Each number is 50 + 15 x the weight over the matrix's rms, rounded and kept within 0 to 99. Layers, rows and columns count from 0.

# layer 9 MLP down (transposed), 384x96, rms 0.142, rows 120-226, columns 32-63
45 62 61 48 50 51 38 52 77 34 52 33 63 36 61 54 66 50 62 54 57 23 80 71 54 52 32 25 76 47 31 42
46 60 35 41 39 50 33 40 56 34 66 34 69 62 68 57 33 51 34 48 42 60 25 33 53 63 93 54 48 17 46 20
45 60 30 44 71 54 35 58 23 42 19 51 40 50 42 70 40 49 44 57 48 50 71 61 31 20 35 43 41 99 72 52
40 39 44 53 50 36 67 42 52 36 56 38 56 61 66 37 55 35 29 49 63 39 62 51 30 57 58 46 41 34 38 52
68 54 65 51 50 61 17 49 62 49 62 45 26 38 49 49 47 63 52 45 38 71 46 44 48 40 42 64 61 48 57 50
62 40 41 37 37 63 64 65 38 41 81 53 55 47 51 17 69 31 37 82 37 64 63 31 45 60 37 40 72 65 46 50
84 58 56 40 36 52 35 48 30 55 13 34 36 62 57 42 31 23 65 60 42 58 42 31 72 48 49 63 26 56 77 31
35 55 68 52 57 08 44 02 87 49 75 32 34 43 27 49 32 34 29 51 54 35 70 69 51 68 68 43 39 34 42 63
84 60 27 39 72 69 47 76 57 16 43 40 53 55 47 39 67 39 27 39 33 46 47 35 54 54 34 61 50 60 55 63
63 67 80 26 33 49 52 44 70 23 40 35 52 43 33 50 51 34 52 30 44 51 66 27 45 63 51 38 42 65 63 65
31 29 79 42 55 41 46 61 59 60 41 26 68 64 28 81 88 35 56 31 80 54 58 34 52 48 43 50 66 34 00 24
54 63 65 66 49 53 50 76 46 39 31 63 30 54 37 55 61 36 57 40 65 74 32 53 40 40 31 99 59 38 44 62
68 54 65 49 50 65 25 74 57 52 59 58 52 27 44 53 53 50 46 41 49 69 34 55 55 65 32 57 62 53 47 61
52 13 65 26 63 39 70 65 48 22 47 21 32 42 32 67 66 61 65 43 48 65 38 66 76 32 39 59 75 45 48 33
34 36 47 61 57 50 58 10 80 38 70 42 21 63 25 66 66 46 60 49 68 37 50 29 29 45 40 43 36 57 58 62
74 32 38 75 49 68 71 60 47 63 59 56 35 29 49 23 39 42 54 67 48 50 32 56 88 47 48 64 59 13 50 59
38 52 51 48 63 65 43 56 50 35 32 63 42 64 39 56 31 69 52 71 36 47 55 53 30 60 37 37 16 39 51 45
55 65 61 57 64 69 90 41 35 34 55 52 38 34 45 49 09 32 44 42 50 72 67 59 66 05 25 56 55 63 67 57
56 40 40 46 69 65 52 23 82 37 62 41 47 51 41 47 36 57 27 72 52 44 63 57 45 56 43 33 59 63 58 51
53 27 68 66 58 23 42 64 86 65 46 43 48 74 46 74 55 25 57 40 49 18 80 73 34 54 48 40 54 50 29 56
56 75 56 50 48 38 56 23 52 63 36 51 58 52 47 79 38 75 44 71 61 46 53 69 63 40 64 56 42 45 32 65
63 57 42 48 22 65 53 56 65 37 49 44 55 83 64 45 50 40 41 54 52 61 42 69 57 52 35 62 57 40 51 60
50 45 47 45 57 53 47 94 90 53 55 49 42 23 50 93 53 45 61 52 67 52 53 54 60 42 45 73 58 66 42 33
55 38 60 84 41 31 27 43 66 90 37 38 55 41 10 37 43 46 78 24 99 59 36 27 61 90 45 24 49 39 44 57
58 47 43 44 44 33 29 65 58 46 62 52 63 44 45 70 92 47 43 49 42 61 29 35 68 20 66 46 43 34 50 22
42 66 59 46 50 73 47 86 46 38 51 33 38 56 86 26 55 42 31 21 61 74 61 56 82 80 27 44 51 20 44 68
63 56 62 44 68 35 35 61 71 32 53 46 00 18 69 49 28 34 45 29 21 43 42 63 31 29 45 88 46 46 68 43
63 57 35 29 52 48 42 24 63 79 52 57 41 58 47 63 68 21 61 31 55 29 40 50 73 54 54 48 45 56 83 45
50 32 57 74 46 60 38 36 30 60 62 55 27 37 23 85 65 48 80 44 59 62 29 43 40 43 62 36 43 46 64 46
48 59 54 43 40 20 28 32 74 79 86 56 38 43 48 46 90 66 41 63 24 47 16 53 01 88 72 37 54 50 88 60
54 63 29 52 66 75 41 48 24 43 29 46 07 46 55 57 66 44 42 54 42 58 49 46 38 56 36 29 30 65 68 58
49 40 46 41 57 51 49 43 57 44 64 64 35 45 68 50 51 52 67 59 41 52 59 53 52 44 64 48 74 45 43 44
59 91 51 58 44 36 69 33 28 47 54 43 44 58 62 49 46 47 40 45 60 57 71 44 61 50 36 43 47 80 34 45
68 50 46 39 48 50 45 80 39 55 66 69 46 66 38 32 48 63 67 53 46 43 63 65 35 45 44 66 43 38 59 55
53 79 42 33 50 61 67 49 57 37 51 60 24 61 35 60 31 42 56 52 44 64 35 50 67 70 17 40 65 56 52 63
98 40 53 44 30 78 53 54 39 51 52 48 35 54 42 37 43 26 55 11 54 52 25 51 80 65 58 45 68 42 43 61
50 62 49 53 51 69 33 45 57 53 52 23 14 31 40 62 43 43 72 39 43 63 62 47 66 58 65 51 33 56 51 55
42 60 52 37 36 53 79 21 48 61 63 68 10 50 55 29 31 25 28 54 13 53 69 10 36 99 37 25 57 83 68 65
31 49 41 57 37 66 50 34 56 34 49 48 53 43 54 42 51 39 48 62 38 39 44 45 37 54 41 26 47 64 46 55
46 23 47 68 48 48 64 54 39 54 48 43 37 43 46 54 28 38 46 44 82 52 44 41 27 75 29 48 33 62 69 55
47 46 59 56 40 72 29 55 75 63 50 69 87 49 39 41 61 44 70 58 53 40 53 60 34 41 43 52 33 78 74 48
32 45 41 56 37 08 55 23 64 27 55 58 38 64 68 58 65 73 44 47 34 46 46 37 72 52 22 54 78 53 26 32
50 51 55 27 40 40 67 60 96 46 67 69 59 61 64 61 56 42 67 43 47 46 70 37 37 69 62 45 24 66 24 56
45 64 61 29 47 52 37 33 51 74 76 47 55 52 58 24 57 65 57 47 58 54 30 28 33 43 77 48 39 38 87 52
48 60 62 43 46 50 38 55 55 37 61 61 44 43 54 46 54 37 64 44 43 75 55 45 55 72 59 64 45 27 52 62
33 50 70 63 48 52 66 37 71 41 53 43 44 42 72 58 45 68 63 40 47 60 58 60 23 40 62 49 35 33 47 63
53 74 58 48 31 48 36 46 47 41 55 44 54 36 27 44 40 37 22 67 00 71 65 26 33 49 48 36 28 68 58 61
69 68 52 70 57 41 73 60 52 41 58 37 69 74 19 30 64 47 60 29 55 51 49 55 42 25 47 58 80 34 52 35
43 37 44 67 51 54 48 45 18 62 55 43 68 54 57 63 55 69 62 40 50 36 63 44 48 31 61 33 57 34 68 59
56 57 66 45 33 52 17 61 49 40 54 54 60 48 45 49 53 50 49 43 55 56 55 34 29 56 42 40 59 44 65 52
45 45 41 34 45 55 44 67 66 62 69 44 27 43 61 48 34 49 60 52 46 56 36 42 44 53 75 42 35 80 62 46
69 60 56 58 18 43 65 55 40 31 33 58 30 38 36 89 34 53 55 63 37 56 67 52 43 21 16 73 49 61 30 45
67 39 30 30 39 59 57 63 46 51 62 80 60 63 39 76 68 69 18 72 57 58 56 35 32 27 56 34 65 44 49 38
67 46 50 66 20 17 56 67 62 68 37 51 66 11 50 39 56 52 68 54 71 33 72 53 59 36 46 24 55 53 59 69
54 63 60 36 45 64 28 59 39 31 60 45 48 47 63 50 71 69 62 55 37 58 66 48 75 62 45 24 30 55 68 40
39 59 42 56 37 68 59 29 49 67 65 63 68 79 60 47 39 46 42 39 47 53 56 49 39 70 26 54 58 60 31 52
54 55 45 47 31 65 47 44 49 20 22 33 61 39 61 63 61 39 35 45 57 20 88 00 55 49 61 50 60 50 50 38
52 18 40 57 61 41 33 73 62 09 33 41 21 93 61 41 25 70 63 51 63 58 11 63 34 45 24 31 47 67 15 60
53 57 48 64 44 76 68 51 57 29 63 52 52 70 66 50 67 42 33 39 63 39 38 33 51 55 72 66 41 63 27 49
31 34 57 39 47 47 53 41 40 50 89 36 52 43 43 26 39 32 53 43 29 42 55 37 39 51 45 69 71 44 61 57
47 24 59 44 65 37 66 81 62 37 32 19 52 40 31 62 39 48 84 48 49 45 61 67 58 45 89 55 78 48 38 46
79 42 72 30 28 38 76 13 99 42 09 62 38 40 64 51 51 32 47 39 74 28 55 50 69 64 59 60 29 58 40 42
66 47 55 55 57 41 54 31 65 78 58 54 29 07 57 45 49 67 56 26 72 78 43 42 48 55 71 51 54 58 62 56
62 91 44 68 34 63 50 41 62 39 79 56 47 26 59 29 64 62 41 67 75 50 14 37 51 59 74 46 68 61 32 37
27 49 57 37 66 73 27 22 61 30 26 42 52 37 43 63 42 69 85 64 51 82 39 47 63 62 81 50 26 42 53 64
85 46 33 78 54 60 55 51 52 69 49 75 44 75 24 36 47 56 59 26 36 74 48 41 24 35 49 70 57 53 22 63
60 75 68 30 53 70 46 59 46 54 42 52 64 59 47 35 52 25 53 71 42 62 44 34 61 52 51 48 73 58 63 63
68 52 63 50 40 41 58 71 38 60 37 67 54 23 29 44 37 54 53 50 58 56 69 30 71 70 58 47 46 39 98 61
94 74 40 47 25 36 17 31 63 75 65 50 58 73 76 44 14 36 59 55 28 57 47 45 51 44 72 44 54 43 74 62
42 66 36 55 69 55 68 45 36 49 39 64 33 61 38 57 42 51 66 50 37 54 40 43 51 40 41 70 62 61 63 59
45 52 59 63 52 52 51 46 67 40 47 53 60 60 30 67 55 47 49 25 59 52 69 60 42 64 36 52 50 58 41 61
49 40 51 46 60 63 21 46 38 69 34 41 57 09 38 66 70 66 55 15 49 33 23 63 50 41 36 37 57 53 39 44
69 63 44 71 23 56 18 21 54 69 48 42 52 54 51 46 35 42 65 67 36 38 49 50 41 66 49 41 56 45 53 20
54 62 48 49 59 84 26 33 67 55 54 52 76 55 45 66 74 51 09 45 45 20 54 30 26 30 61 20 68 35 66 59
80 25 55 52 62 47 54 57 56 30 72 38 54 62 62 60 61 64 42 50 34 42 46 55 56 56 26 25 41 47 63 48
57 61 44 42 50 23 52 47 60 36 61 53 29 43 53 45 56 61 25 59 46 30 35 29 22 61 66 65 74 47 53 57
57 72 67 64 64 62 55 78 40 46 59 45 81 47 55 43 34 34 42 72 58 64 55 63 36 50 47 69 52 53 41 63
55 50 64 53 36 48 82 45 03 31 53 43 46 50 36 54 29 27 59 32 47 47 46 30 52 67 52 45 43 62 44 33
46 41 68 29 43 63 57 30 58 55 51 55 51 39 76 61 49 53 72 52 13 37 29 67 34 19 34 36 49 33 37 52
69 44 43 36 51 49 57 62 65 48 52 40 42 56 51 54 53 55 61 52 37 34 56 28 48 45 41 47 60 43 48 65
53 37 60 57 53 57 55 62 66 48 45 43 41 48 46 25 66 24 52 58 48 69 64 46 46 57 57 50 48 48 45 50
50 50 54 48 49 59 37 62 36 37 43 63 47 69 47 32 30 34 66 71 40 47 35 59 20 24 57 59 69 29 44 51
50 66 53 64 45 57 44 33 24 28 46 32 43 56 60 70 59 48 35 49 34 67 40 37 66 43 37 53 42 59 58 47
57 59 53 30 48 72 23 61 54 88 58 57 68 50 52 46 43 31 69 62 76 62 33 62 03 29 52 68 48 45 55 62
55 68 64 21 49 69 36 48 36 18 66 46 40 51 53 39 62 46 48 63 47 61 36 25 40 50 49 39 69 59 76 72
38 44 69 44 29 69 62 41 67 43 52 49 33 51 71 44 25 44 66 13 44 58 26 49 96 51 27 71 60 40 49 58
29 85 40 35 51 77 56 62 57 43 51 44 43 72 42 34 46 41 71 41 43 36 35 57 32 91 43 90 67 48 42 63
48 45 46 43 59 46 41 39 67 56 59 49 52 52 51 42 52 50 68 30 39 36 61 64 52 35 48 47 50 20 67 61
66 89 64 68 24 70 65 76 35 61 88 56 65 87 31 25 46 69 57 49 52 47 52 50 34 44 61 32 67 63 41 35
33 51 32 70 47 56 63 72 38 39 63 36 48 45 68 52 50 40 39 50 49 33 54 48 44 81 20 72 89 43 29 77
75 38 52 57 28 44 55 58 53 51 61 39 69 51 52 29 78 61 62 55 46 55 48 54 32 42 48 54 39 43 42 38
36 35 59 48 27 52 75 99 33 54 34 36 24 26 43 35 54 50 27 57 48 61 51 68 55 76 45 78 51 78 64 80
68 48 58 46 68 70 76 52 60 36 35 59 40 50 81 45 35 29 46 59 41 41 56 53 19 56 76 79 27 40 22 29
49 33 50 44 54 68 66 78 65 19 55 40 19 51 55 60 59 80 39 71 66 53 39 48 25 16 48 79 31 38 45 58
66 40 55 47 49 46 18 60 63 50 42 38 45 50 38 66 25 50 43 56 54 40 09 55 41 63 67 43 42 65 38 30
36 55 54 59 52 69 59 55 52 25 32 50 62 78 34 54 19 32 53 37 36 96 71 34 65 49 36 42 45 64 06 53
41 66 51 33 45 48 46 60 49 50 60 61 70 53 48 51 36 59 46 53 53 51 76 58 23 48 62 41 32 32 47 55
57 57 49 61 64 69 29 41 54 46 34 63 31 37 41 62 55 49 64 69 43 52 46 58 36 53 42 51 61 32 67 61
58 44 52 23 40 64 61 74 26 45 29 30 75 53 11 58 69 45 71 23 53 55 49 31 74 37 47 64 62 38 77 61
44 66 49 62 49 51 54 42 83 47 50 50 28 54 21 66 42 52 69 57 54 68 55 45 43 15 58 39 53 58 40 32
23 41 51 56 59 24 66 28 99 42 46 64 86 54 27 87 57 76 41 45 56 47 43 48 44 24 51 33 40 42 67 44
53 67 56 54 40 50 54 43 36 42 36 48 60 49 48 33 62 60 83 44 38 46 53 43 68 46 48 46 47 62 48 47
41 61 54 39 10 44 58 56 53 57 50 34 49 68 66 22 29 74 50 45 38 31 65 45 59 72 25 42 62 38 55 58
59 42 59 51 44 52 53 60 36 32 46 53 33 44 68 74 56 57 45 34 67 67 55 63 34 35 57 41 58 45 63 50
49 54 70 69 45 80 35 59 55 56 44 53 35 40 34 35 36 49 56 51 53 57 58 35 53 63 50 45 64 58 79 51
56 53 55 46 63 61 46 40 67 52 53 42 68 49 44 48 56 49 74 57 75 32 66 44 55 49 60 31 46 38 53 69
68 32 75 59 59 47 38 00 61 38 51 55 28 34 36 81 71 67 55 58 51 53 42 26 25 62 46 57 65 66 42 53
# layer 9 MLP up, 384x96, rms 0.152, rows 121-227, columns 32-63
69 40 79 30 31 62 52 42 52 51 47 38 49 64 53 24 72 62 55 53 54 29 69 76 68 37 27 60 62 54 59 49
63 62 45 43 17 44 49 66 59 56 88 40 52 29 79 05 62 53 54 66 52 33 60 82 50 37 49 59 61 32 49 42
20 49 58 69 26 42 43 65 46 63 54 56 56 41 59 25 70 74 80 45 32 54 37 51 58 55 46 52 47 68 54 66
42 50 17 55 62 55 67 50 34 57 56 47 65 57 45 50 66 26 53 41 46 24 61 41 33 53 54 46 58 77 81 63
46 47 45 53 66 62 48 24 59 50 30 41 45 32 67 46 34 58 50 53 49 13 54 73 63 41 62 49 31 21 62 66
83 71 65 32 56 41 13 78 27 61 43 17 64 47 29 39 35 34 59 26 44 42 38 58 75 36 40 54 55 59 38 55
57 92 51 44 45 54 29 31 47 66 33 47 42 63 72 48 36 64 44 65 41 36 78 41 51 35 50 45 41 58 78 56
52 33 52 70 44 36 36 51 56 38 45 33 37 42 54 54 64 58 18 38 18 48 56 51 59 38 48 52 24 82 55 52
53 25 47 51 58 32 55 40 48 65 53 40 32 42 50 61 52 45 46 63 47 65 58 55 53 42 46 35 45 51 38 33
56 18 42 50 44 45 67 40 46 26 37 53 44 55 23 24 54 60 47 42 56 39 62 26 68 00 68 54 40 91 29 59
48 43 52 35 55 46 38 52 49 55 31 52 42 27 51 48 77 68 32 51 55 57 41 46 66 29 39 86 48 29 58 30
36 40 63 50 39 72 46 55 54 44 43 50 23 49 74 55 39 37 60 15 52 34 45 53 63 44 51 51 29 26 50 50
62 37 58 40 45 54 41 61 38 64 47 43 65 49 43 50 27 29 44 50 55 61 37 65 68 39 54 37 31 44 37 50
54 39 27 50 39 39 64 80 69 59 40 45 70 34 49 36 29 66 58 24 41 26 58 21 62 78 40 43 42 62 70 49
63 65 61 54 53 46 13 37 79 35 74 45 51 43 45 66 80 53 50 47 53 44 53 46 42 44 78 39 17 70 66 66
39 39 66 54 68 35 39 67 43 34 66 41 49 34 52 49 45 31 36 46 63 57 72 57 39 60 55 56 24 57 37 29
51 85 54 70 67 62 21 52 88 63 63 41 85 45 69 63 41 40 53 06 76 40 40 49 63 48 56 67 40 63 86 58
47 70 65 66 52 62 73 50 55 09 67 80 68 39 79 49 69 20 35 54 53 35 47 22 38 44 54 45 26 49 64 54
14 42 68 32 24 45 57 41 70 71 63 40 84 59 34 41 46 49 88 47 30 41 57 64 65 47 64 67 58 49 59 45
61 34 57 11 55 44 36 31 77 45 50 54 66 35 44 43 37 52 26 57 37 41 20 69 79 47 51 79 43 32 35 56
45 58 32 64 60 35 59 49 48 65 27 65 68 39 50 38 40 67 66 37 46 60 37 47 52 37 69 45 52 75 69 73
48 63 47 56 24 44 56 49 60 64 62 63 76 63 46 49 60 35 77 67 87 56 39 48 46 42 41 50 51 90 52 40
49 49 51 28 59 59 76 90 75 59 23 51 59 55 31 35 66 51 46 41 49 23 43 57 71 15 36 50 48 59 52 30
58 60 16 43 60 43 54 41 65 72 43 43 44 37 68 39 37 42 55 22 41 60 42 50 30 25 65 73 45 38 56 22
47 38 53 37 38 43 60 32 20 55 33 56 64 28 51 00 97 81 28 40 54 29 56 54 78 69 62 46 61 15 37 65
35 77 87 44 52 37 54 61 62 48 64 59 45 45 61 40 60 57 40 51 62 39 53 63 81 77 43 38 01 59 43 66
02 61 57 30 57 61 42 65 41 64 48 56 77 54 56 66 63 36 37 58 46 39 49 59 60 53 56 35 69 86 50 37
30 53 45 39 67 53 71 80 56 63 21 68 59 51 10 34 76 38 57 50 48 35 56 44 51 55 48 64 64 26 42 35
41 38 03 58 49 62 23 88 30 89 56 73 68 09 67 34 57 31 85 54 48 46 76 53 51 37 46 57 55 66 65 62
63 68 35 29 66 56 27 53 34 54 53 66 45 69 63 59 69 34 26 36 58 59 43 56 48 46 72 34 46 42 55 47
38 48 49 35 59 43 35 55 85 54 38 56 38 23 25 39 46 50 52 45 56 64 34 62 48 37 59 54 69 37 44 78
54 23 42 60 50 38 61 59 25 58 58 51 72 44 82 47 58 43 45 65 43 77 46 59 65 28 64 54 59 55 69 64
55 52 42 59 66 55 45 42 47 54 32 25 60 38 53 41 56 73 39 51 48 43 46 59 53 33 58 70 39 69 57 42
46 45 43 48 63 42 27 48 66 60 52 43 62 25 60 34 42 46 58 65 57 48 79 22 39 58 36 63 41 41 90 48
40 39 37 34 75 46 56 59 77 47 37 45 46 58 39 78 42 66 44 58 64 67 66 70 41 32 46 42 52 50 60 61
43 60 52 69 33 45 43 48 73 65 40 60 58 31 45 47 52 49 43 46 64 47 52 24 60 58 34 65 33 64 59 49
39 51 38 53 62 68 40 75 55 61 73 76 38 53 64 65 57 57 55 74 58 27 35 65 89 52 76 46 40 68 45 35
39 48 60 69 64 46 63 44 39 66 40 57 68 61 60 59 53 62 49 63 66 37 50 50 42 47 46 63 51 45 52 37
41 63 55 61 34 41 42 64 69 43 71 48 50 21 65 39 53 59 29 38 33 29 35 37 55 54 43 53 32 38 37 29
52 37 45 28 50 55 39 50 58 55 75 63 62 00 60 52 59 44 59 67 48 39 69 67 59 56 55 63 53 61 68 36
35 44 27 59 49 71 26 52 62 75 26 55 50 51 54 59 27 51 42 66 91 60 32 54 60 58 82 38 40 53 60 57
11 48 29 42 58 69 87 43 58 60 74 60 74 44 16 43 58 55 46 41 46 42 42 44 40 50 53 25 47 59 47 24
64 45 58 47 85 25 49 52 35 40 73 75 65 54 82 68 46 58 78 08 41 57 28 59 62 37 58 54 48 47 41 53
64 45 29 43 61 36 55 62 49 37 26 45 68 53 29 49 54 56 28 66 58 52 54 43 73 48 71 74 62 38 67 43
48 62 62 66 56 35 40 53 45 47 57 41 58 48 66 27 52 51 61 58 50 62 57 57 52 41 49 27 57 44 41 52
33 76 70 38 57 25 58 56 28 57 50 71 36 60 53 52 53 58 41 75 33 15 54 62 52 52 46 48 33 50 31 60
56 68 48 56 48 49 54 47 34 67 43 47 68 63 34 29 41 39 54 44 54 56 35 66 66 42 59 50 66 37 44 41
63 47 53 46 33 21 32 74 51 29 36 49 35 30 23 33 48 40 56 33 66 73 32 46 54 54 83 24 71 47 61 65
28 47 35 56 66 51 63 58 69 43 42 65 38 48 67 50 49 41 51 49 68 30 51 68 42 46 63 41 28 58 69 53
41 48 48 35 60 60 38 66 71 41 39 38 39 66 52 50 26 58 26 50 41 28 41 47 63 44 35 46 52 37 48 54
59 66 38 29 57 42 33 50 63 59 50 45 48 44 25 43 13 49 64 29 66 48 57 41 79 42 58 47 42 38 64 62
60 33 30 30 39 60 31 81 50 47 26 57 61 36 38 73 57 39 41 39 37 58 19 46 59 54 44 60 38 31 59 30
37 57 59 63 53 37 56 90 81 57 48 26 52 58 58 35 79 47 29 42 71 41 50 34 69 17 41 83 44 64 40 38
40 57 62 22 59 49 67 56 52 40 49 54 45 74 56 42 65 42 32 75 49 08 57 60 65 64 70 35 52 51 76 28
41 57 49 39 50 53 70 43 43 51 52 61 54 47 43 51 73 49 42 62 56 80 50 67 43 31 44 47 47 59 51 60
72 42 43 35 67 24 36 53 76 72 58 54 66 27 44 24 37 55 31 43 33 49 53 47 63 55 53 69 50 47 72 43
54 34 37 54 43 50 55 53 23 80 89 59 48 43 54 37 72 68 35 80 44 47 41 40 37 44 45 52 34 40 51 38
48 46 76 49 56 44 50 35 66 33 71 53 37 48 45 37 67 25 33 33 39 29 69 41 62 68 72 46 57 50 57 74
61 49 57 56 51 29 48 65 67 28 42 49 65 35 57 40 27 52 16 55 38 44 61 54 61 27 56 66 60 46 67 66
72 63 36 65 54 62 37 33 52 44 55 47 30 51 53 44 51 36 44 58 44 35 54 19 49 42 12 50 59 48 77 69
49 53 62 73 55 63 72 51 25 53 47 44 65 71 19 53 39 41 49 57 11 42 78 32 45 30 72 46 34 60 54 40
39 47 64 37 72 45 71 29 81 49 49 22 29 53 58 46 31 57 62 54 41 80 62 56 70 50 57 30 47 79 41 14
70 29 46 38 40 45 11 79 45 54 61 33 53 30 65 09 75 42 46 67 43 34 52 75 61 23 42 70 51 33 41 41
44 51 69 83 75 40 78 32 36 32 60 33 44 60 60 39 56 71 50 50 21 61 60 40 62 45 53 41 27 60 68 83
52 60 68 43 50 34 49 53 31 64 48 62 44 52 48 35 64 27 70 49 53 65 58 85 38 28 33 47 55 56 46 44
27 40 49 46 20 40 44 67 57 62 72 32 51 45 59 66 34 47 46 48 34 46 79 41 44 60 36 63 45 70 37 35
62 36 49 41 37 43 83 49 59 47 50 50 78 44 58 33 59 29 39 68 60 52 49 47 49 25 45 53 42 39 70 61
35 67 67 37 27 45 40 53 66 36 50 71 71 54 13 65 79 40 51 46 63 34 63 59 33 51 46 64 46 70 62 67
37 58 46 45 33 72 57 52 31 49 60 34 38 48 63 40 38 58 55 54 64 49 43 49 42 52 62 33 40 62 54 41
30 52 30 38 46 61 58 55 47 35 48 57 47 40 53 67 40 77 57 32 47 50 46 57 58 44 52 62 49 77 57 44
60 53 71 54 51 22 61 41 13 39 57 55 58 34 47 47 74 47 38 45 54 45 52 36 72 58 70 24 51 58 68 11
49 54 70 21 42 82 63 55 36 29 23 59 67 46 70 51 37 60 58 46 60 22 43 70 48 76 40 58 47 37 44 59
60 57 83 26 21 48 31 78 57 67 44 64 80 27 25 41 42 32 74 82 56 42 58 73 53 57 47 56 44 41 56 51
43 47 29 46 68 20 54 43 30 74 38 57 43 22 44 32 59 52 41 41 57 44 45 69 49 58 77 44 45 65 33 35
59 89 54 56 64 40 42 57 21 41 79 34 64 55 49 51 52 53 61 73 81 54 24 47 36 49 62 45 40 71 49 57
43 43 60 45 47 45 51 47 48 31 47 35 53 13 77 57 63 43 60 47 45 65 79 84 62 71 47 50 20 71 45 79
42 54 63 62 60 29 43 77 37 40 77 39 37 48 50 70 53 45 61 54 49 42 34 39 52 33 53 51 70 49 26 54
33 58 52 55 47 40 70 37 37 51 31 23 48 44 33 49 41 71 61 67 47 47 68 38 22 28 52 43 74 39 47 78
32 45 43 35 63 62 75 58 53 67 54 36 56 44 25 64 49 52 50 42 38 65 39 99 56 57 61 52 52 45 64 24
55 48 48 39 41 67 54 49 52 68 39 52 45 33 54 35 44 69 52 67 70 57 29 50 56 44 51 38 75 51 62 70
48 31 40 40 42 62 35 68 31 69 51 29 46 62 54 50 67 59 34 47 48 28 52 32 41 64 40 40 50 66 50 38
57 27 53 40 38 56 69 81 40 57 34 36 54 48 70 32 38 50 60 47 51 61 39 60 59 46 66 48 55 40 67 34
57 49 54 69 41 58 61 78 56 29 42 39 20 65 38 30 44 86 47 52 46 26 75 71 58 60 72 22 28 82 92 68
48 51 42 49 74 42 58 60 40 58 21 50 56 43 49 60 33 40 44 42 39 38 45 69 53 47 54 34 24 29 68 31
46 39 51 62 70 40 37 65 65 64 55 70 43 59 66 73 59 52 32 62 46 14 50 51 52 43 68 22 44 55 74 64
32 15 56 40 56 59 61 57 46 81 61 43 73 63 45 53 90 27 47 51 39 58 58 36 55 41 31 39 42 29 65 54
53 68 54 57 42 53 49 89 15 63 37 44 67 55 39 39 48 43 48 48 47 43 45 36 48 49 43 61 46 71 51 13
68 69 42 42 52 41 37 11 45 69 60 62 50 64 61 53 72 34 35 58 67 39 63 63 44 32 41 24 44 66 64 80
63 41 30 65 43 30 46 45 41 76 52 47 54 48 64 36 27 53 44 36 10 55 56 45 66 32 61 20 39 70 57 44
51 68 65 84 70 49 28 56 47 73 40 65 22 60 36 51 66 52 45 47 61 32 38 74 45 42 57 48 25 35 38 64
57 63 58 46 57 61 50 44 55 26 30 47 53 49 44 68 61 45 59 44 18 32 49 75 66 37 28 57 48 47 51 30
59 67 32 60 48 78 74 46 74 32 47 46 60 39 45 67 50 47 46 39 43 45 36 99 54 14 43 29 22 46 25 68
42 63 56 44 51 52 63 24 51 60 36 39 55 42 41 72 75 52 31 43 46 26 76 54 70 42 70 48 58 54 68 46
54 62 24 46 45 17 74 47 39 39 47 61 81 66 67 18 42 64 66 61 47 64 84 43 71 30 38 56 66 49 70 58
28 37 62 63 55 71 17 62 69 63 64 36 72 69 50 44 41 20 24 54 47 62 54 53 63 65 47 50 35 68 05 54
53 36 36 62 59 61 49 37 62 36 30 34 57 33 69 67 68 49 52 63 57 45 51 54 52 53 52 49 52 42 62 61
18 45 56 38 58 41 67 50 44 62 55 54 68 39 62 26 42 44 52 43 42 57 41 50 61 62 40 46 48 45 54 44
50 45 39 31 50 55 57 38 39 38 48 42 34 45 64 37 46 75 23 28 47 66 57 58 58 44 53 77 45 45 52 34
44 64 25 49 58 54 66 67 34 79 86 25 74 53 93 54 68 45 58 39 57 38 36 55 57 41 54 72 46 39 55 74
77 70 47 48 36 52 30 51 10 34 54 69 41 52 72 43 37 36 75 65 51 40 52 42 48 24 73 62 78 70 43 70
54 31 67 23 64 69 34 46 65 60 33 37 66 52 43 36 56 57 32 49 32 36 30 23 56 45 61 66 51 52 53 40
44 30 38 56 50 69 54 55 70 47 60 66 47 48 72 26 81 58 19 48 33 26 46 38 33 35 51 60 61 65 65 38
53 45 52 48 37 53 43 46 32 48 38 56 53 28 47 43 40 56 41 43 43 22 42 37 53 58 71 79 39 68 48 80
50 36 34 58 69 40 42 24 45 58 58 46 33 40 62 45 50 56 33 38 41 58 49 69 46 65 52 56 46 53 55 40
41 62 22 52 55 51 57 57 41 58 56 42 44 60 40 59 53 24 44 53 38 37 69 30 45 75 46 58 64 69 59 28
49 38 35 51 68 40 68 47 66 29 13 59 42 42 72 43 65 44 59 34 45 42 39 50 51 59 37 35 75 24 62 59
28 44 46 57 52 53 76 63 70 50 51 38 57 45 48 47 58 46 57 67 40 27 73 45 63 71 63 38 39 91 82 06